config = dict(
    d_mlp=1536,
    vocab_size=4096,
    norm_place='pre',
    rope_fraction=1.0,
    qk_norm=False,
    attn_scale=0.177,
    bias='none',
    tie_embeddings=True,
    extras=['capped logits'],
    init_std_o=0.0,
    beta1=0.95,
    grad_clip=0.5,
    batch_tokens=131072,
    seq_len=1024,
)
Each number is 50 + 12 x the weight over its row's rms, rounded and kept within 0 to 99. Layers, rows and columns count from 0. The size before them is the row's rms in percent of the matrix's.

# layer 12 MLP down, 384x1536, rms 0.193, rows 214-264, columns 960-1023
102:60 36 67 34 28 44 38 45 49 44 59 36 38 70 42 39 47 61 22 58 63 58 42 58 44 69 49 43 43 59 29 73 54 63 51 46 35 34 60 57 46 44 31 28 43 58 47 35 74 38 52 64 37 51 53 48 33 46 54 46 66 49 53 62
099:56 56 54 57 58 35 44 77 56 56 39 45 60 65 49 53 69 40 62 50 62 47 66 37 59 77 38 34 41 49 57 57 29 55 64 51 48 47 46 44 40 44 44 62 44 57 52 61 45 23 28 44 76 41 42 38 60 64 44 35 64 45 56 59
101:32 64 57 37 56 46 61 46 44 64 52 55 37 45 39 44 60 56 38 41 56 51 51 43 55 43 49 40 46 66 41 57 41 56 52 38 38 31 43 55 49 59 53 50 44 48 58 27 48 39 47 60 49 68 36 37 48 42 56 59 30 56 48 33
098:48 51 30 48 28 55 49 41 44 33 42 41 41 45 32 48 45 51 36 51 41 31 20 54 52 47 53 54 35 61 40 72 56 34 42 54 64 33 56 55 46 37 40 61 51 62 38 28 52 81 55 43 57 23 53 50 52 54 66 60 51 44 63 45
103:63 39 42 55 53 40 46 52 44 30 57 68 67 67 38 52 33 67 44 56 41 33 63 54 60 56 72 55 47 55 51 55 41 35 36 41 50 33 42 45 43 37 35 62 28 32 54 47 35 73 50 67 50 27 42 41 45 53 42 39 57 54 51 48
102:45 40 49 44 49 49 51 64 41 62 39 31 66 42 36 49 23 40 60 35 64 45 36 44 33 37 38 43 54 72 51 36 72 26 50 36 57 45 50 43 35 57 40 53 48 59 49 49 41 44 41 46 59 68 64 42 38 53 51 65 48 39 36 49
100:43 38 62 32 28 61 38 30 50 38 75 46 29 55 30 49 54 44 60 46 34 45 45 54 40 41 46 44 44 40 58 81 53 47 59 39 38 38 55 40 47 72 41 50 43 75 52 65 52 50 33 21 54 53 36 62 69 50 64 48 55 54 57 59
101:52 51 54 39 75 44 35 67 53 33 76 50 46 34 52 38 48 66 47 64 51 53 38 42 39 46 51 45 46 48 56 57 49 60 51 30 52 46 56 28 42 53 46 65 59 37 64 62 59 36 74 57 46 37 49 47 63 22 45 28 48 41 64 47
098:38 47 62 63 30 36 33 42 59 50 60 50 46 66 82 29 33 39 69 78 56 49 60 55 47 65 44 46 81 40 36 63 50 42 39 64 60 56 54 52 55 38 55 66 61 51 45 84 30 49 31 56 28 43 52 52 46 42 72 58 64 54 40 58
102:46 66 73 23 41 49 56 64 67 60 35 53 45 47 17 53 31 55 65 51 62 53 70 52 53 46 38 53 43 60 80 48 34 49 48 36 35 35 55 42 59 72 44 43 42 45 43 38 62 58 57 46 56 57 49 41 67 45 50 22 44 67 55 44
099:60 57 67 58 52 54 47 63 71 35 58 30 60 66 35 42 48 47 58 56 19 47 34 55 50 65 48 49 33 43 68 48 39 40 52 46 48 80 48 42 51 31 51 38 47 32 34 69 66 44 61 27 48 59 43 41 60 58 42 49 43 41 44 58
099:57 51 61 53 62 37 67 45 59 58 41 63 40 41 40 58 50 46 62 39 56 45 29 49 55 52 40 54 50 64 46 47 65 63 39 57 49 65 49 39 54 38 60 58 64 52 22 34 45 49 58 51 52 37 59 39 37 53 60 58 32 26 39 48
100:34 44 46 54 54 41 33 39 46 72 71 59 51 33 46 45 34 16 60 43 57 40 45 40 50 58 52 72 61 73 40 32 51 42 49 41 48 35 48 71 49 58 28 42 35 47 58 38 24 31 53 58 55 46 50 39 27 47 59 44 47 51 40 50
101:48 50 42 48 45 45 35 28 52 51 54 63 41 53 43 32 42 43 58 67 42 39 37 37 37 52 57 56 58 41 48 73 45 53 54 44 38 33 53 67 50 55 55 63 61 39 51 66 46 77 51 59 60 70 35 44 60 48 46 46 54 58 53 84
099:35 46 47 57 59 46 36 47 43 45 33 57 60 36 59 65 55 44 52 37 34 39 56 26 49 61 48 40 49 30 51 55 67 51 49 63 40 13 44 58 67 65 38 47 49 61 44 59 51 50 37 44 55 44 37 42 62 55 49 55 57 35 29 23
098:38 71 45 46 46 67 51 28 59 64 30 39 40 48 53 57 49 45 55 49 63 48 69 70 53 40 29 57 58 45 50 46 38 56 57 40 55 47 55 48 44 33 37 56 56 44 43 48 37 60 55 61 57 31 47 57 54 43 62 35 36 52 56 37
096:50 51 58 52 37 47 60 49 42 69 40 77 33 24 57 61 38 59 34 57 61 41 43 65 56 53 65 62 54 67 46 62 38 49 51 36 55 67 43 68 35 54 55 41 46 38 34 62 44 52 47 52 55 35 46 42 31 54 45 51 46 41 71 44
172:50 36 52 52 41 55 49 60 85 52 40 50 51 62 44 43 54 52 59 60 60 45 21 66 52 40 59 48 54 37 43 52 64 58 45 68 44 51 54 43 55 60 35 49 55 59 50 42 40 50 62 36 65 53 54 56 39 49 43 50 44 60 50 52
102:51 56 71 38 38 29 62 64 55 48 65 57 33 50 46 53 42 48 54 64 35 40 49 49 39 33 52 78 58 40 62 60 40 43 33 60 60 30 55 40 67 46 43 33 36 62 60 38 57 42 50 48 45 46 43 41 54 46 43 53 67 57 58 42
100:41 69 40 65 39 54 30 21 52 54 66 49 61 35 55 55 41 42 34 53 34 55 44 46 51 76 55 49 47 64 37 52 56 37 49 68 33 26 49 26 52 67 59 51 57 37 45 31 63 35 57 50 41 45 58 62 55 54 57 32 53 40 54 39
096:34 36 59 57 34 26 39 50 48 63 65 56 39 55 58 35 42 45 39 47 46 41 43 69 53 39 58 58 75 55 47 50 53 57 50 51 55 47 62 83 36 56 45 35 37 28 47 74 59 23 66 54 43 64 66 54 30 39 51 36 60 60 47 51
098:48 52 50 65 39 37 26 49 62 62 37 48 48 28 55 36 43 56 39 40 45 66 48 52 53 50 59 58 55 32 40 53 48 66 49 40 49 57 48 40 46 62 40 58 42 57 57 36 53 57 49 61 41 50 51 30 53 36 33 59 66 55 28 49
100:58 52 36 58 54 70 50 27 47 51 55 50 42 52 38 50 52 33 35 59 64 39 52 45 46 40 64 61 65 68 49 35 58 40 57 51 30 43 52 52 64 64 39 30 52 36 54 49 35 42 30 65 66 60 48 67 63 34 51 35 33 70 53 61
102:40 47 49 37 37 37 53 34 61 31 59 52 44 69 38 60 62 65 65 57 54 52 49 57 53 56 56 40 40 57 48 60 45 47 50 35 30 53 67 55 65 50 49 51 63 49 22 64 31 58 37 32 53 41 38 46 52 59 30 49 33 52 53 64
095:48 40 69 41 59 40 34 54 70 59 49 58 48 57 70 45 52 65 51 56 65 56 51 41 49 49 42 48 61 62 57 38 38 76 38 40 36 40 55 54 62 67 54 48 49 53 52 32 42 44 27 42 47 49 54 58 52 45 58 52 55 30 39 35
101:61 55 51 66 50 32 63 37 39 44 39 51 49 24 34 50 66 60 44 65 59 41 39 57 34 61 55 48 38 74 60 31 29 50 43 60 31 49 47 46 68 51 54 29 37 54 64 44 48 56 60 69 60 34 44 56 54 24 53 46 25 52 57 41
103:50 46 38 36 57 44 31 71 57 53 35 34 57 45 63 62 36 55 35 49 21 63 48 30 55 53 25 28 56 30 42 51 61 50 52 40 49 52 53 46 64 54 54 60 54 61 45 38 38 63 67 65 55 69 68 62 43 44 64 43 52 40 44 68
097:44 47 55 54 49 56 74 40 65 52 15 22 52 39 70 59 31 66 49 34 51 69 53 50 59 28 41 37 36 46 47 58 48 49 52 65 62 46 41 59 66 44 42 59 68 48 42 54 47 38 40 60 62 71 50 35 33 51 59 70 63 50 60 69
100:55 47 70 29 61 40 46 43 48 53 56 45 47 57 34 41 52 45 49 57 57 23 49 44 44 40 50 48 32 50 29 40 69 51 56 42 57 50 64 29 45 66 54 44 50 49 62 41 37 41 53 64 62 43 46 25 63 43 42 51 57 56 63 30
097:27 71 59 68 55 34 53 55 48 45 30 45 48 30 43 36 70 36 52 29 50 47 54 48 49 39 42 71 54 50 52 38 79 51 49 47 41 53 47 46 52 42 50 42 37 40 38 55 44 61 43 34 45 65 34 39 50 45 34 43 60 36 48 47
094:45 35 40 46 57 50 40 54 43 40 55 40 56 61 82 58 47 40 57 46 55 40 60 41 46 39 20 40 56 59 27 39 81 56 50 62 38 45 35 46 51 75 50 65 52 48 48 29 50 41 58 52 64 78 37 70 32 46 52 45 45 48 57 39
101:62 39 33 28 38 58 34 68 43 46 66 52 54 51 42 61 46 43 49 37 55 67 42 45 32 51 46 39 71 32 47 08 40 67 50 40 52 59 52 36 43 45 42 53 49 36 48 57 31 50 54 48 35 56 48 52 44 73 50 41 76 62 60 58
103:43 32 38 39 58 46 56 53 46 35 51 38 37 47 46 46 56 51 36 42 59 62 57 60 55 61 64 57 61 37 24 68 34 60 36 46 47 46 41 70 37 53 50 47 32 34 58 76 56 42 45 55 48 64 52 49 23 69 60 52 27 37 42 64
094:49 73 53 59 36 52 49 45 40 76 28 55 52 42 52 50 69 49 56 43 39 32 52 54 45 49 52 58 47 53 59 50 59 62 54 65 44 53 53 53 31 59 46 56 54 37 59 47 61 31 53 47 76 47 43 59 39 54 36 50 50 53 33 36
100:68 63 61 63 37 49 51 52 53 29 58 40 70 47 43 51 41 46 55 69 75 51 68 48 67 37 44 54 36 38 39 53 78 33 66 42 50 58 46 56 60 43 47 36 49 39 51 62 41 70 57 36 46 66 53 63 50 67 63 69 54 35 33 48
098:49 66 51 53 46 61 40 37 32 27 38 59 65 71 38 39 62 44 66 50 52 47 65 67 60 61 38 46 50 52 30 48 46 51 35 52 47 33 46 35 69 44 68 59 55 42 64 74 45 33 44 52 44 59 49 45 31 60 68 58 67 44 41 53
102:43 55 51 75 39 42 66 38 44 58 53 40 60 54 53 59 31 53 75 53 56 42 51 23 43 36 60 38 40 62 43 43 39 54 72 61 44 78 51 59 07 48 55 51 55 39 45 48 26 63 45 39 36 38 50 50 17 42 39 44 47 55 58 59
098:55 47 49 36 50 47 71 18 47 23 46 65 38 34 39 47 55 68 54 36 36 63 54 66 64 57 73 61 44 56 41 68 50 39 50 54 38 34 61 57 38 48 76 56 48 49 43 48 33 56 54 36 48 21 52 43 48 67 24 41 70 50 53 39
102:42 43 37 50 57 39 30 45 56 44 62 20 61 59 31 58 43 51 14 43 29 41 54 36 56 60 39 50 57 47 41 49 30 52 45 73 32 62 28 59 50 30 51 57 58 45 49 59 40 58 55 65 61 48 52 47 58 38 53 58 49 48 46 50
106:32 59 57 30 41 52 32 58 45 25 59 59 52 58 26 54 53 46 61 66 18 63 47 27 27 55 80 35 20 54 52 36 73 45 63 27 43 44 52 44 48 45 50 53 36 48 61 51 31 26 34 45 56 55 45 53 72 70 50 10 51 37 40 05
097:53 44 73 46 54 38 59 57 36 30 32 49 63 46 53 43 56 36 40 43 30 46 46 38 32 55 47 58 56 69 48 52 33 37 35 41 46 46 50 29 44 88 51 41 43 53 29 62 56 51 45 39 39 55 67 35 43 62 38 49 38 62 51 56
101:49 36 36 51 11 38 68 72 57 50 39 28 60 50 40 55 48 52 36 44 38 39 45 44 61 31 63 47 52 31 63 53 46 42 61 56 56 49 56 42 48 46 47 44 34 66 52 78 21 42 64 41 60 52 41 63 60 48 41 48 25 52 56 44
100:21 54 31 61 63 63 55 59 55 58 36 73 45 62 56 54 39 59 42 50 46 59 62 44 43 44 65 48 44 23 53 56 48 44 62 59 42 57 52 44 49 53 43 37 52 37 45 49 43 22 45 55 39 48 55 66 32 44 71 46 65 58 43 50
097:29 43 56 76 56 45 61 38 47 61 39 52 40 56 41 50 31 40 45 69 63 60 61 35 51 47 44 55 41 61 40 35 77 37 46 60 62 63 39 53 45 29 47 43 36 74 54 65 14 34 63 49 63 11 45 41 71 42 50 25 61 48 43 62
105:59 46 58 44 52 47 46 24 38 63 60 58 48 71 48 51 63 57 54 56 47 39 37 51 51 45 41 39 64 56 59 20 43 58 48 58 48 21 52 57 37 56 70 63 61 57 58 58 66 46 40 31 35 33 51 50 47 47 57 45 58 51 54 44
098:45 45 39 54 37 54 32 51 44 40 48 42 39 74 63 60 45 48 39 41 71 38 45 69 51 52 58 22 46 51 49 56 62 51 58 73 43 39 55 64 51 66 51 52 53 59 40 57 61 52 76 33 45 36 69 55 50 64 65 56 35 64 50 53
102:38 52 63 67 53 41 34 54 54 68 53 69 36 73 35 29 49 31 73 42 42 43 50 38 61 51 51 68 48 50 61 58 63 25 53 23 49 67 42 79 43 49 41 36 39 34 70 45 56 64 35 40 81 47 41 49 53 55 57 33 75 55 59 60
102:65 36 50 49 46 46 46 73 50 53 54 35 50 52 25 55 45 45 54 38 54 35 48 24 39 31 34 64 50 33 56 38 70 35 54 34 55 49 46 56 37 43 52 57 45 55 28 62 47 53 48 67 41 65 57 61 49 61 36 50 70 44 55 64
101:52 33 52 29 50 33 67 43 54 52 50 56 50 45 49 55 53 53 44 38 43 30 58 50 49 59 70 46 33 71 57 48 62 49 52 67 53 36 43 70 27 27 42 40 40 33 52 63 53 45 58 55 46 33 50 52 73 42 61 53 52 56 54 48
097:63 49 37 49 58 62 47 26 49 52 34 46 54 52 42 42 24 55 55 31 65 61 32 54 45 55 44 62 58 49 43 58 74 51 58 41 66 62 49 67 37 45 56 55 49 35 44 54 31 53 59 50 30 43 56 57 28 41 45 65 42 60 37 34
099:50 57 30 35 54 28 71 23 36 45 46 49 57 54 36 37 47 41 65 50 83 59 61 52 53 42 57 71 42 46 41 67 65 48 42 63 61 52 43 64 44 38 56 31 39 47 64 41 26 55 43 28 45 41 44 43 55 54 66 60 50 61 47 55